python train.py --n_layer=14 --vocab_size=32768 --norm="rmsnorm" --positions="rope" --init_std_o=0.00463 --init_std_down=0.00463 --lr_mult_up=1.23 --beta1=0.95 --grad_clip=1.0 --warmup_steps=342 --schedule="wsd" --batch_tokens=[32768, 65536, 98304] --doc_mask=false
Each number is 128 + 24 x the weight over its row's rms, rounded and kept within 0 to 255. Layers, rows and columns count from 0. The size above them is the row's rms in percent of the matrix's.

# layer 7 MLP up, 512x384, rms 0.111, rows 432-455, columns 192-287
size [101 107  98  93  87 103  97 104  86  88  99  99  96 105 104 106  91 110 105  80  97  94  86 107]
[[ 89 159 142 107 136 139 129 135 122 150 145  84 134 141 123 129 108 120 115 125 149 103 107 110 130 101 117 132 162 127 174 196 142 126 169  68 123 157 145 108 125 104 106 118 141 135 123 153 108 162 128 166 113 122 111 170 136 145  95 151 113 142 106 115 110 126 114 106 152 123 154 118 104 113 119 130 119  62 121 138 158 144 124  84 135 112 115 134 127 127 126 169 114 150 110 130]
 [ 86 123 139 112 124 143 149 154  93  98 136  92 123 113 110 150 146 112 112 101  85 111 170 132 185  92  92 144 132 130 128 130 176 125 105 142  95  86 169 141 130 103 131  98 145 143 130 143 126 113 109 130 128 140 123 127 119 134 161 134  74 144 156 157 151 130 129 147 107 132 111 130 125 170 125 136  90 120 114 130 117  99 140 110 131 124 141 125 155 145 136 120 106  86 129 117]
 [179 116 144 120 121 136 123 124 140 156 132 150 141 143 114  89 105 156 109 110 134 107 137 105 118 112 133 115 171 134 130 126 139 145 127 109 154 117 136 162 140 136 162 180 137 121  98 136 153 104 136  54 167 117 165 164 119 162 142  99 183 117 113 160  80  90 122 158 149  93 147 133 116 161 165 134 149 116 136 121 123 149 119 105  79 138 161 102 127 135 136 110  79 140 162 148]
 [171 138 131 127 126 150 192 137 131 131 146 114 115 129 160 130 101 157  94 154 153 121 119 115 134 126 157 125 146 113 141 116 113 155 113 142 150 177 107 130 105 114 127 122  88 167 127 104 168  97 128 135 173 147 149 163 126 149 135 105 150 136 107 145 121 127 117 179 149  87 139 105 121 100 149 108 124 119  93  97 170 109 113 146 125 122 159 125 141 121 185 138 152 128 135 150]
 [ 84 147 113 124  61 103 129 120 109 108 138  98 135 125 101  90 122  89 143 140 163 168 135 107 104  83 102 162 146 125 128 115 123 110  97 159 108  83 170 145 106 128 134 134 156 153 177 164 164 136  86 170 104 127 108 101 149 100 101 152  96 157 139 128 162  91 122 103  67 130  85  77 165 135  99 159  84 146 128 134 113 125 145 109 100 101 101 161 153 124 150 138 123 145 113 144]
 [128 130 137  92  84 110 117  80 135 159 116 101 108 109 132 109 104 136 150  86 166 118 150 103  60 151 111 132 194 105 104  88 122 104 141 187 120 111 158 103 128 130 154 130 118  84 154 176 141 122 153 130 144 128 176  94 124 124 148 113 126 144 131 135 155  68  89 115 146  79 137 129 116 138  86 152 149 130 133 134 150 118  98 119 118 111 131 174 128 101 132 145 133 102 148 139]
 [103 112 160 140  97 141  99 139 116 111 106  99 141 134 140 134 135 156 152 133 148 120 128 114 115 104  89 131 178 114 126 161 114  84 159  77  98 143 128 126 119 127 155 121  98  91 142 153 123 158 114 168 148 152 128 115 148 120 124 148 147 127 181 126 129  96 175 113 122 144 112 180 100 156 130 127 128 164 134 141 138 119 123 102 129 113 138 168 169 142  83 203 133 104 101 146]
 [109 165 107 147 126 146 148 110  95 117 119 113 106 148 130 149 114 186 181 127 164 150 117 132 147 105 108 106  95 132 123 157 133 162 181 127  87 113 139 142 136 138 131 143 198 132 120 112 143 107 128 112 146 111 120 157 122 130 103 103 122 141 115 156 163 159  94 143 103 142 129 115 160 170  97 105 158 134 129 120 128 144 141 141  99 113 131 118 116 115 128 135 136 160 134 167]
 [126 133 104 148 118 116 121 116  91 116 102 149 138 115 125 142 141 119 185 183 129 113 136 132 126  65 148 113 120 119  84 111 143 139 162 108 162  86 144 112 124 138 136 128 153 102 138 171 151  66 105 129 120  72 105 146  68  99 105 107  95 158 107 146 121 126 144 138 138 109  97 119 152 145  93 103 140 151 109 135 141 124 132 128 138 152 162 135 133 111 135 107 158 101 111 158]
 [149 134 104 128 160 139  94 113 154 125 101 182 136 118 161 153 136 158 107 113  69 106 134 172 138 110 117 108 143 173 123 127 147 111 111  73  89 131 112 165 169 135 129 111 101 156 126 118 132  95  96  95 112 146 143 136 149 126 142 105 173 103 175 137 104 115 133 173 105 138 104 135 125 177 132  77 170 151 156 170 162 135 120  94 113 125 154  73  99 123 127 116  97 129 131 121]
 [153 132 149 172 145 134 137 120 133 104 157  96 133 145 126 118  97 164 123 156  95 132 140 124 164 113 129 136 124 129 147 183 108 107 142 144 144 123 109 136 167 106 132 105 163 105 134 134 132 132 139 139 126  82 104  82 125 126 117 129 122 102 125 161 168 115  94 139  94 131 122 113  80 144 146 128 157 145 139 127 133 111 126 139 124 153 141  82 136 125 121 151 105 161 143  64]
 [143 135 124 111 149 141 134 126 135 142 120 148 124 112 133 139 124  38 121 112 128 153 132 122  93 159 132 157 123 107 102 109 164 132  95 180 137 142 114 102 167 126 112 146 119 121 144  87 159 117 137 153 138 168 201 104 120 118 128 125  76 116  78  98 121 119  85 134 116  82 144 123 148 130  83 140 103 131 151 140 159 141 148 118 178  61 104 134 120 134 123 127 100 137 125 144]
 [ 83 166 127 107 145 132 141 138 136 101 141 114 125  88 126 172 104 116 135 108 122 163 122 118 135 120 115 133 142 124 151  81 135 106 120 104 127 148 168 145 123 146 107  85 129  67 103 143 126 114 155 139 112 140 152 115 113 175 109 126 115 121 113 138 114 123 160 153 173 151 128 186 123 136  96 173 172 124 113 139 124  94 168  81 106  82 120 121 139 146 113 110 116 124 146  97]
 [107 148 115 149 137 146 151 133 125 128 116 130 135 106 140 134 154 123 130 174 151 118 156 138 146 138 114 122 128 133 114 120 125 119  94 117 210  69 112 149 152 122 132  92 143  94 118 131 106 106 184 130 155 150 154 104 154 107 103 146 104 120 163 115 124 112 103 118  70 147 141 159  51 135 132 105 147 116 150 135  90 164  85 123 130 166 150  88 127 152 149 144 109 109 115 124]
 [173 131  98 125 159 120 106 102 103  70 136 158 120 121 133 142 129 133  85 131 147 114 139 149 124  87 113 152 138 149 130 154  67 104 136 133 171 151 135 154 123 124 136 116  82 111 162 111  80 104 143 126 100 150 123 166 102 107 122 106 133 133 133 110 137 154 139  96 128 156  96 124 149 150 139 126 118 136 136 129 148 123 165 112 135 159 159 142  97 117  96 133 170 118 140 134]
 [137  82 120 146 118 100 140 107 119 140  93 147 114 111 121 126 136 181 146 131 103 110 130 110 143 124 112 139 128 149 185  89  82 141 132 127 123 105 154 148 121 112 136 121  92 141 163 148 113 131 134 111 142 130 121 141  87 144 108  58 136 160 121 174  96 128 108 102 149 142 159 121 148 161 103 122 139 131 134 109 156  94 183 123 132 153 188 100 149 144 143 136 146 114 136 144]
 [151 129 123 124 121 133 115 129 115 139  87 120 158 152 139 117 123 102 117 145 103 146 102 102 133  61 119 152 161 149 124 185 100 141 126 143 123 141  92 116 119 110 146 119 160 139 158  99 100 121 175 115 137 147  99  76 166 174 152 145 135  77 117 141  95 136 118 114 118 125 122 133 121 176 131 119  80 126 113 126 132 131 116 157 146 113  89 144 113 144 167 104  86 106 120 112]
 [119 107 183 117 117 148 122 168  98 147 143 138 210 139 119 160 105 149 159 141 140 138 132  99 153 111 143 164 132 107 114 104 125 147 161 134  94 119 138  75  93 102 153  83 137 119 121 141 111 115 120 120 123 126 151 119 128  98 133 134  96 141  67 118 141 131 130 130 130 136 175 153 102 111 109 174 114 131 162 154 163  69  92 130 141 130 115 125 187 136 123 118 124 108 144 100]
 [160  90 104 109  89  95 133 150 151 124  86 113 133 171 112 103 108 149 149 135 141 119 116 175 131 119 141 129  86 103 137 102 115 176 139 123 132 181 173  75 111 110 167 141 162 144  83 115 130 131 151 106 109 133 202 138 134 131 141 126 131 173 107 121 141 154 146  87 129  99 143 126 127 148 109 141 155 109 149 128 161 126 120 134 130 118 124 135 167 116 115 118 102 153  93 101]
 [137 148 184 100 100 131 152 141 115 130 116 150  77 138 141  90  85  97 154 143 122 142 140  93 141 125 190 138 142 122 122 127 109 153 121 123 124 141 146 129  98 173 143 107  96 148  56 131 159 150 132  91 111 150 151  89 114 184 117 159 148 153 136  83 111  98 103 131 136 112 161 114 102 131  90 147 122 136 152 174 109 123 129 136 135 137 119 127 120 148 102 129 132 135 147 119]
 [109 178 152 137 122 127 153 134 157 143 104 121  99 127 106 142 104 110 135 160 139 141 135 111 116 128 176 105 159 109 120 132 127 149 161 121 126  80 105  87 102 132 149 116 147 156 159 142  92 138 111  86 144 149 136 153 100 112 157 134 135 117 118 116 120 139 121 115 101 129 118  87 120 156 134 137  67 106 141 139  97 176 108 145 161 126 123 159 119 124 123 120 168 151 150  95]
 [121 175 158 134 107 139 133 149 126 145 137 110  90  88 112 126 117  98 124 149 151 118  91 123 156 123 120 166 116  99 127  87 129 165 158 128  90 126 122 106 122 110  80 142 155 133 155 127 123 128 116 155 151 162 143 140 122 109 107 118  96 114 120 134 182  92 141 109 122 125 140 155 158 104 131 124  95 115 125 105 119 143 120 122 138 123  89 134 146 140 150  72 149 162 140 106]
 [108 100 108 161 134 108 138 112 156  76 124 147 125 138  96 135 122 123 109 126  81 129 103 149 144 134  92 148  83 150  92 134 118 143 128 124 130 143 103 148  99 201 100 146 120 135 111 119  98 142 112 126 143 124 127 132  93 108 124  85 123 156 161 119 134 128 109 136 124 111 101 131 144 109 131 114 150 130 120 162  94 115 113 136 121 123 149 108 128 128 127 110 140 142  86 110]
 [116 113 117  99 108 136 169 119 145 163 121 139 134 120 150 132 180 119 141 119 132 117  96 125 137  99 162  92 133 134 132 119 140 138 182 102 133 117 122 157  73  95 146 133 114 151 103 108 164 112 142 134 128  93  89 165 113 133 147 102 148 134 133 142 121 171 142  91 174 110  94 142 116 144  99 124 142 143 140 102 123 102 108 104 122 171 143 127 161 122 129 152 137 153  95 126]]
# layer 7 MLP down (transposed), 512x384, rms 0.0863, rows 432-455, columns 192-287
size [104 103 105  95  97 103 101 105  77  88  94  91  92 107 106 103  93 107 105  78 104 101  82 110]
[[113 143 169 153 157 117 153 148 183  72 132 121 127 144 133 124 143 144 134 153 168 136 130 149 107 130 160 140  91 118 131 164  96 107 140 118 115 130 103 121 125 117 168 160 119 119 123 103  97 160 108 109 125 146 113 163 113 153 127 131 120 119 114 117 122 168 138 165 156 109 112 112 164 116 148 104 149 122 116 109 136 102  96 123 103 140 115 112  93 104 121 142 133 170  92 120]
 [150 142  84 125 155 143 117 109 120 106  79 130 111 150 148 111 144 156 101 116 126 147 150 125  93 129  85  94 159 150 148 112 119 142 144  80 118 108 122 120 123  69 126 140 173 131 126 106 118 136 125 146  78 144  95 129 170 152 126 112 128 125 144 102  94 128 121 177 127 110 136 141  98 123 120 117 100 110 149 167 154  89 108 117  70 100 132 126  83 127 123 105 133 126 115 129]
 [148 156 126 125 135 135 166 150 134 147 158 195 120 149 108 117  92 154 128 118 111 118  79 156 148 143  98 151 126 106 132 119 136 106 102 149 103 106 114 104 146 116 127 158 154  89 162 125 133 139 101 117 196 113 110 155 118 158 109 118 133 158  96 149 129 155 116 134 106 114  92 159 108 108 112 134 169 146 138 141 115 120 169 108 154 128  82 147 139 144 160 162 144 142 176 103]
 [180 217  97 109 128 114 104 109 154 129 104 131 107 113  82 119 130 155 129 117 142 144 126 125 117 135 141 126 137  88 150 132 102 120 150 109 154 123 137  99 111  98 133 121 149 127 119 139 121 135 107 140  89 112 134 125 141  92 117 143  82 151 100 128 144  89 125 116  68 153 116 132 124 133 149 130 118 158 123 157 118 134 105 107 120 119 125 112 138 104 118 129 104 161 130 107]
 [131 149 133 147 117 139 130 158  89 110 147 116 126 143 130 118 122 159 147 129 137 114 143 117  96 102 169 128 134 113 127 134 133 155 134 159  99  69 130 122 135 149 155 133 104 128 138 118 184 163  85 121 130 162 122  98 108 137 118 128  83 134 115 141 150 117 131 107  96 118 117 104 134 144  55 126 132 105 102  69  75 133 149 143 108 133 139 135  89 107 111 113 149 187 153 173]
 [125 159 113 128 112 168 144 151 105 172 126 105 109  87 136 123 128 103 177 147 106 118 143 146 112 136 138  98 110 160 108 154 113 144 121 109 144  91  61 101 114 128 106 117 151 161 146 138 140 120 122 146 183 147  88  84 130 133 155 138  83 127 123 137 137 106  96 118 102 168  62 119 132 130 148 105 144 147  95 120 126 154 115 145 135 128 133 143 131 145 136  99 134 140 137 141]
 [154 142 109  81 113 141 144 143 129 163 165 117  93 141  97 116 118 128 100 132 102 158 156 147 134 116 151 122  93 135  92 108 148 136 107 160 148 121 158 167 158 157 108  82 107 134 103 134 114  96 137 141  59 125 108 124 117 124 124 105 115 116 140 128 142  98 106 135 159 107 147 109 128 113 135  92 133 109  88 115 131 109 155  78 158 143 131  70  92 213 146  82 134 119 128 122]
 [110 100  95  79 118 124 141 163 115 165 109 128 119 161  99 125 126 140 105 125 127 116 126 154  95  92  89 126 152 151 126 134  99 149 120 158 127 109 144 131 144 141 107 147 122  99 178 115 174 112 139 148 138 136 111 134 184 132 134 122 131 131 155 128 129  97 151 137 145 107 151 147 115 133 151 126 127 131 129 137 112 135 149 136 178 142 118  86 141 115 126  95 118 105 128 139]
 [116 141 138 103 107 104 110 146 125 101 147 163  97 134 135 142 132 116 102 115 108 148 110 139 158  81 125 139 147 119 120  99 117 106 136 105 116 121 123 110  93 139 125 111 126 133 109  81 111 137 117 118 105 147 117 154 159 109 144 160 120 129 113  75 136 152 132 132  93  97 154 111 151 108 142 136 125 178 142 147 127  91 118 144 133 134 113 122 100 152 146  92  72 133  95 120]
 [ 87 144 139 149 103  68 149 151 113 142 105  93 119 133  64 139 104  99 123  94 181 142 105 106 119 128 118 150 109 105 103 117 103 114 109 140 138 138 138  92 103 110 160 100 116 115 172 181 127 135 161 107 123 118 141 136 132 146 125 156 108 131  82 167  92 160 100 129 162 102 127 119 129 102 125 147 122 120 141  82 149 119 122 106 129 100 140 155 138 163 138 140 139 129 119 162]
 [ 90 125  98 117 135 148 129 157 132 110 106 133 125 123 129 131 113 102  94 142 174 192 110 145 145 151 158  85 118 133 112 133 168 145 122 116 125 123 121 130 139 192 140 151 123 132 118 154 152 104 157 106  99 142 126 141 166 145 135  99 152 103 114 112  99 120  68 123 124 128  79  96 137 141 104 130 120 101 195 126 131 115 140 189 122 145 145 128 118 110  86 115 103 101  99 130]
 [134 121  92 123 113 117 107 111  94 121 122 106 129 126 203 162 119 165 164 112 145 162 124 126  95 138 139  84 156 187 147 153  91  99 124  86 138 154 159 124 126 133 129 135 148 159 109 154 103 156 179 129 152 126 112 121 121 132 155 124 107 142 155 118 135 112 140 143 168  79 156 117 129 141 131 127 118 154 116 123 136 138 122 142 126 147 122 166 122  89 121 102 102 113 147 131]
 [148 143 102  94  81  89 163 139 109 137 127 106 152 104 142 131  90 135 174 113 159 156 138  91 163 150 142 144 145  94 110 181 164 102 130 148 103 113  89  83 128 107  84 138 135 128 139 178 119 151 156  69 122 128 130 146 124 113 150 136 150  92 129 138 100 171 153 139 172 139 129  93 125 151  99  89 102 135 176 109 129 127 128 130  91 148  89 130  90 151  66 132 133 102 105  98]
 [114 119 114 112 115 172 152 142 108 117 146 106 149 100 140 169 108 125 160 123 142 105 154 139 117 115 166 119 146 137 144 161 115 141 121 155 108 140 146 147 116 122 121 126 140  78  99 156  77 113 152 103 154  88 145 130 136 157 102 121 152 125 127 114 149 111 139 143 159  98 113 123 143 115 117  96 145 127 101 144 157 153 134 123 195 144 138 150  99 112 102 151 110 133 129 147]
 [125 149 124 129 138 128 171 156 160 131 129 152 124 138 164 112 149  98 137 125 131 132 160 150 114  97 127  94 114 120 118 142 101 116 108 164 159  83 121  89 111  94 154 150 119 124 144 122 116 120 170 164 114 116  85 109  93 143 127 162 122 131 145 116 131 195 116 155 126 135 151 117 126 141 167 108 102 108 157  93 156  89  87 125 157 137 124 102  85  87 151 108 131 144 162 104]
 [122 135 130 111  93 159 107 179  94 127 105 116 104  96 115 112 111 108 156 114 133 107 122 110  96 160 128 129 121 117 111 172  95 142 193 114 124 144 153 136 114 109 133 106 123 128 155 146 119 128 124 124 158 121 156 127 129 140 139 162 163 147 154 157 104 157 111 173 120  93 152 171 155  58 114 116 108 108 118 133 117  91 117  98 197 109 132 155 132 186 130 170 131 109 134 118]
 [125 129 122 116 119 126 100 137 113 120 103 115 138 139 113 126  97 121 110 122 121 129  76  91 178 107 150 122 136 127 113 113 132 147 140 149 117 133 123  93 108 137 112 126 132 134 133  73 134 132 130 121 113 119 151 113 120 144 123 122 144 170 142 111 123 122  91  89 134  81 138 166 116 112  97 107 149 125  85 124 124 143 143 119 129 124  71 131 125 185 108  78 137 143 158 116]
 [104  79 123  83 104 132 133 131  97  91 199 135 133 138 102 163 178 110 140 104 131 142  92 130 112 120 124 167 132 121 112 117 133 159 161 161 118 116 137 107 121 139 153  87 103 153 152 161 174 138 135  91 152 123 138  95 136 132 114 119 118 140 125 117 174 172  94 193 127 138 183 140 114 152 142 120 125 130 141 142 141 135 127 156 141 168 179 141 134 103 111 110 126 160 180  81]
 [142 134  89 153 180  94 106 131 134 102  72 138 146 119 119 111 126 132 104 131  97 141 108 160 139 128 181 138  90 108 118 128 146 139 137 141 173 131 148 125 112 120 115 111 136 122 133  99 125  99 143 109 123 146 127 121 143 140 153 138 107 138 101 156 101 179 131 121 147 106 156 138  88 110 134 130  97 109 149 108 125  87 141 128 147 115 124 184 124 137 100 132 125 147 119 140]
 [146 141  86 137 134 113 115  90 107 171 174 123 148  87 120 119 148  90 122 123 171 144 163 173 163 119 112 124  99 160 166 169 118  84 142 142 140 115 131 171 136 165  94 109 127 122 146 146 129  84 124 126 138 107 114 139 150  74 118 136 133  79 138 192 151 150 108 159 138 148 150 153 162  90 162 118 131  89 131 110 142 139 121  84 128 115 123 120 123  53 127 121 188 108 109 161]
 [156 150 156 109  90 122 119  95  91  85 133  96  93 162 136 127 134  92 135 170 149 112 109 121 143 104 138 115 149 109 117 121 101 116 137 154 147 109 118  73 105 168 112 122 139 118 160  93 133 171 131 140 160 137 168 148 148 141 138 150 164 116  97 103 139 151 114 120 102 163 119 119 134 155 127  93 124 108 152 104 138 147 149 124 113  99  87 131 131  92  96 129 127 108 132 134]
 [117 145 157 148 112 127 118 106 168 119 108 141  96 150 102 129 136 138 184 134 137  85 150 127 128 129 102 126 137 121  88 120 128 147 173 112 125 148 121 131 118 117 123 141 150 121 144  65 146 167 121 155 148 112 171 139 125 148  86 135 152 125 170 116 162 132 162  89  83 115 136 143 112 114 118 155  88 148  77  92 111 129 108 147 159  85  98 122  94 123 143 119 107 155 125  92]
 [159 145 172 117 141 113 110 155 146 184 133 110  99 155 137  91 107 129 144 153 162 135 126 122 101 128 134  65 154 118 148 108 138 111 139 134 112 114 131 123 158 106 146 119 128 124 144 118 156 113 148 149 132 104 143 123 166 160 142 155  92 130 109 130 100  92 103 126 108 122 104 136  89 137 122 157 102 122 175  90 151 131 156  92 140 119  83 150 132 125 134 147 126 119 170 117]
 [112 132 175 121 163 138 153 130 126 156 112 112 130 150 106 122 110 111 129 140 129 130 139 136 115 193 125 130  89  97  96 101 142 138 151  79 125 136 126  77 114 115 151 145 109 124 154 120 135 148 151 136 114 145 131 155 116 153 118  96 135  99 115 143 102 123 127 122 163 142 151 133 121 153 157 111 139 146 143 117  98 127 138 145 102 137 105 159 135 114  73 149 111 132 118  93]]
# layer 7 MLP gate, 512x384, rms 0.109, rows 433-456, columns 192-287
size [109 105  94  88 105 100 100  90  95 100  96  97 108  97 107  78 106 101  83  89  91  91 104  96]
[[144 147  70 144 160 108 104 113 105 159 131 128  86 129 143 154  80 137 106 143 100 102 106 198 131 130 116 117 142 185  95 119 115 126 164 106 126 118 111 127 112 130  86 126 117 143 127  98 108 137 135  95 108 175 114 144 122  87  90  73 134 149 179 123 128 144 128 134 125 101 131 144 142 159 132 112 112 160 136 148 125 110 107 124 117 127 149  69  71 135 150 124 144 168 146  89]
 [129 114 100 114 152 167  75 176 122 107 201 123 124 118 131  84 140 132  69 143 105 124 125 128 112 157  95 146 121 153 129 131 116 136 124 135 145 135 104 132 138 141  95 130 144 137 118  85  94 127 112 138  93 134 138 143  78 114 146  95 139  99 148  92 159 113 150 134 140 146 134 162 114 135 132  97 164 128  96 125 104 160 138 142 123 149 166  82 139 129 125 105 114  88 153 137]
 [150 102  80 101 128 103 133 113 122 127 114 136 167 182 104 170 116 164 122 126 120 105 131 132 119 126 120 161 116 148  92 108 110 123 127  74 155 144 107 149  72 113  87 110 142 141 100 134 105 171 142 131 120 157 135 149 105 112 167 138  87 142 138 117  98 104  88  98 117 180 126 143  97 162 112  95 120  81 115 162 143 131 120  95 137 155 109  93 137 136 110 140 122 137 161 107]
 [130  99 157 123 104 103 120 125 149 125 118 113 140 153  95 126  97 127 141 132 116 104 130 136 136 105 131 105 107 124 158 109 147 105 117 136  90 134 142 116 110 109 117 133 141 154 136 162  93  90  94 137  61 136 138 172 167 103 107 120 146 152 121 113 126  94 120 152  90 135 105 120 152 110 145 130 118 210 126 174 123 131  95  86 150 155 140 125 113 110 119 115 104 170  65 143]
 [144 143  99 110 145 142 144 136  92 118 139 135 114 131 125 125 127 133 129 134  79 107 122 114 141 159 141 145 166 114  88 110 110 149 163 141 155 144 139 147 160  78 154 153 137 143 106 146  84 135 123 152 171 146 149 128 117 122 117  84 157 130 113 110 138  95 116 142 128 107 170 143 122 123 118 122 114 107  96 128 103  98 121 111 120 128 154 109 110 118  92  88 133 165 137 176]
 [131 124 140 126 163 136 127 137 129 121 123 137 138 115 100 164 116 102 107 116 141 104 114 142 109 117 129 143 148 140 160 136 175 124 127 130 131 135 150  68  95 102 140 168 157 122 117 119 102 130 136 137 149 142 128 157 135  99 158 100 133 143 101 172 118 132 108 122 112 143 136 151 107 131 170 128 130 147 142 152 153 114  98  93 168 106 130 145 162 128 134 144  89 155 117 135]
 [156 154 119 150  88 106 136 125 135 124 114 146 132 141  99 138 117 117 162 135 127 105  67  94 154 122 145 108  87  75 102  89 121 160 175 106 109 131 118  77 126 118 125 162 117 162 127 157 100  90 139 102 137 133 145 136  62 136 151 106 121 155  93 143 100 173  91  98 116 140 115 112 112 108 144 135 123 135 115 117 138 163 130 159 133 157 112 122 144  91 125 106 187 144 124 149]
 [140 129 107 140 174 123 169 103 138 143 117 112 122 110 103 123 135 113 144 151 112 151 119  75 118 126 168 114 124 138 112 144 120 140 130 138 139 113 139 125 148 125 167 154 102  98 133 175 101  93 134 143 159 118 145 113  94 107  90 112  97 124 108 173 124 147 124 188 143 132 139 109 126 130 113 137 174 155 142 104 155 152 139 122 146 136 194 108 154 122 122 101 169 109 161  93]
 [151 145 118 167 150 145 105 136 118 124 122 132 120 134 113 145 136 153  54 115 109 107 157 150 103 124  88 147 134 154 166 131 110 113 133 120 149 120 164 134 135 141 142 131 116 140 128 128 173 110 142 130 115 160 112 125 156 141 112 154 177 121 140  98  95  95 137 123 164 139  99 154 117 152 139 128 133  99 141 182 139 133 124 113 132 105 160 102 144 117  61 134 102  92 145 124]
 [ 93 140 124 140 104 117  94 139  89 157 105 150 127 111 114 138 103 137 102 131 119 122 100  90 150 147 123 147 180 145 114 127 106  88  98 112 111 128 142 143 143 177 142 109 111 135 122 155  91 117 125 122 145 142 163 123 129  95 172 168  86 139 108 129  83  93 169 146 121 126 124 143 127 112 123 163  98 111 105 137 138 144 157 110 151 148 118 127 142 132 142  94 117  99 141 117]
 [129  92 122 146 107 124 120 134  94 108 131 123 130 128 172 142  94 194 148  97 127  99 158 155 131 112 118 109 135 176 140 173 134  91 117  73 116 142 107 143 100 138 120 128 119 116  99 120 120 160 153 116 138 132  77 142 129 138  93 125 163 164 159 138 118  95 152  94 140  97 106 127 138 132 147 134 153  99 127 136 116 117 116 144 101 165 115 109 123 109  90 138 144 134 162 111]
 [116 102 104 149 157 123  85  77 131 193 139  95 148 110  78  85 128 113 135 115 147 110 125 130  80 136 108 101 107 127  88 138 171 106 165 139 159 135 117  84 134  80 149 176 146 143 173 122 174 138 138 124 156 108 135 146 150 150 115 147 118 102 134 152 156 127 123 142 128  96 124 124  84 117  97 118 110 155 110 146 147 165  97 110 121 154 115 122 133 109 120 129 143 106 111 118]
 [124 139 121 165 156 114  96 142  98 131  90 150 134 125 157 159 143  81 125 135 100 155 165 136  86 104 122 127 132 138 131  94  89 149 110 145  97 177 155 139 141 141 136 149 133 162 150 136 149 135 125 134 120 135 162 131 105 123 136 115 134 138  88  96 114  99 172 126 132  84 139 164 125 155 122 183 106  85 154  73 171 120 104 119  99 131 125 162 137 137 137 130 105 168  96 149]
 [152 143 126 159 104 127 122 183 136 123 152 135 173 131 111 129 183 134 117 129 139 118 111 132 139 116 140 135 135 135 110 107 142 101 113 116 152 150 128 106 108 141 137 148 180 169 116 124 105 129 143 135 120 162  93 125 135  73 118 162 170 140 151 137 120 128 137 155  89 132 170 112 130 105 162 155 157  82 151  86 145 148 120 148 119 116 105 126  84 143 130 135 113 164 104 129]
 [134 105  95 136 127 114 104 110  86 123 122 120 160 131 123 125  93 159 138 153 129 139 156 130  60 133 115  93  93 188 152 133 100 168 119 104 120 114 158 128 142 104 109 173 149 103 113 157 158 140 166 162 156  86 123  99 118 136 137 124 113 131 130 160  97 140 126 140 150  95 125 110  98 115 145 139 113 119 137 150 150 129 139 124 116 130 122  93 170 129 152 167 128 183 171 164]
 [127  96 115 155 128 102 110 103 135 116 140 133 161 145 148 121 147 141 121 169 109 110 118 121 143 144 128 136 109 126 165 181 131 156 120 152 147 112 116 113 147 105 152 178 128 120 150 104 170 129 146 107 107 154  89 130 173 136 129 133 113  77 142 115 145 170 139 131 127 134 100 135  90 103  98 114  83 129 111 138 173 111 156 124 128 144 189 174 122 124 151 140 112 143 143 152]
 [139 129 119 136 116 115  51 146 119 138 146 117 131 142  93 125 131 109 109 120  82  99 126 137 119 168 125 135 111 111  83 162 114  98 128 105 110 119 130 157 161 127 153 169 127 135 144 124 122 106  90 104  84 139 111 139 123 110 134 159 100 127 132 109 137  62 134 110 108 158 110 128  95 116 132 141 195 157 145 150 113 127 154 104 137 129 166 136 106 124  99 100 118 104 130 149]
 [112 145  82 150 139  91 135 123 171 168  95 127 210  87 161  86 135 120 132 105 125 121 103 121  99 126 133 156 147 131 112 133  74 155 113 136 157  94 126 101 115  95 123 156 157 111 154 101 130 156 149 129 116 143 186 144 178 147 114 141 100 117  95 127 113 161 100 117 125 114 111 106 108 115 112 145  93  89 140 169 130 144 115 164 174 158 115 165 190 128 136  88 143 149 132 118]
 [ 71 109 126 164  97 118 151 169 118 166 124 107 156 137 109 160 162 127 163 131 135  97 120 127 120 118  62  99  85 106 127 171 110 134 141 155 136 108 117 160 159  93  85 140 151 132 171 134 158 144 150  86 124 110 103  76 131 161 110  97 117 118 157 160 184 135 138 143 109 120 110 137 105 149 112 131 137 121  96 132 122 127 125 123 141 145 120 120 160 130 149 118 121 130 137  96]
 [109 154 137 130 190  85 125 118  90 158 122 114 147 120 101 149 145 125 127 136 114 100 157 120 111 108 166 111 119 119  98 107 144 170 180 141 140 125 121 105 110  80 113 112 172 146 149 120 116  89  89 110 131 117 122 120 110 106 147 108 134 141 136 131 139 177 144 148 106 128 117  89 108 104 132 106  92 118 138 144 137 141 128 147 182 141 137 125 101 133 122 126 192 127 100 119]
 [167 105 142 143 149 138 136 150 120 150 148 115 200  76 147 107 112 120 119 113 132 109 140 111 121 121 104 135  84 136 111 147 169 115 147 115 119 108 140 122 110 111 112 122 121 155 118 140  64 100 148 116 126 105  90 173 161 130 107 121 125  95 163 144 136 114 103 184 146 118 122 134 163 120 153 130 179 136  95 138 144 142  87 161 162 107 123 162 148 124 165  96 104 125 106  89]
 [123  88 150 145 119 149 116 135 132 120 183 119 156 150 159 147 151 146 153 145 110 143 159 142 108 133 125 114 163 174 123 129 115 130 106 151 142  95 119 140 105 139 121 110 135 138 119 113 120 135 122 142 167 105  77 155 149 151 138  72 135  86 157 130 125  76 169 140 109 143 116 132 130 131 180 122 130 105  78  73 170 141  88  90 109 163 127 124 118 137 122 118  90 116 177  88]
 [ 96 126 147 139 131 116  49  92 137 144 134 124 116  84 155 162 121 192 103 151 142 126 169 146 138 122  99 114 117 161 136 110 132 132 110 111 142  97 137 119  64 167 101 127 145 146 118 153 120 115 150 107 141 142 143 138 101 106 149  99 156 136 129 139 165  83 148 144 144 167 138 155 130 122 150 120 118  86 152 159 117 130 140 143 127 144 139 136 100  98 146 129 148 133 102 105]
 [135 144  94 121 179 115 145 122 113 116  95 124  99 155 121 153 114 166 153 130 117 152 116 116 136 148 143  96 122 159 184 128 152 131 161 149 135 106 132 108 155  95 123 127  89 122 126 115 122 104  99  98 117 109 128 135 144 131 117 128 113 111  90  75 158  94 159 138 154  79 153 122 118 121 133 117 130 157 162 157 142 136 103 149 159 127 141 110 163 148  85 100 133 118 130 114]]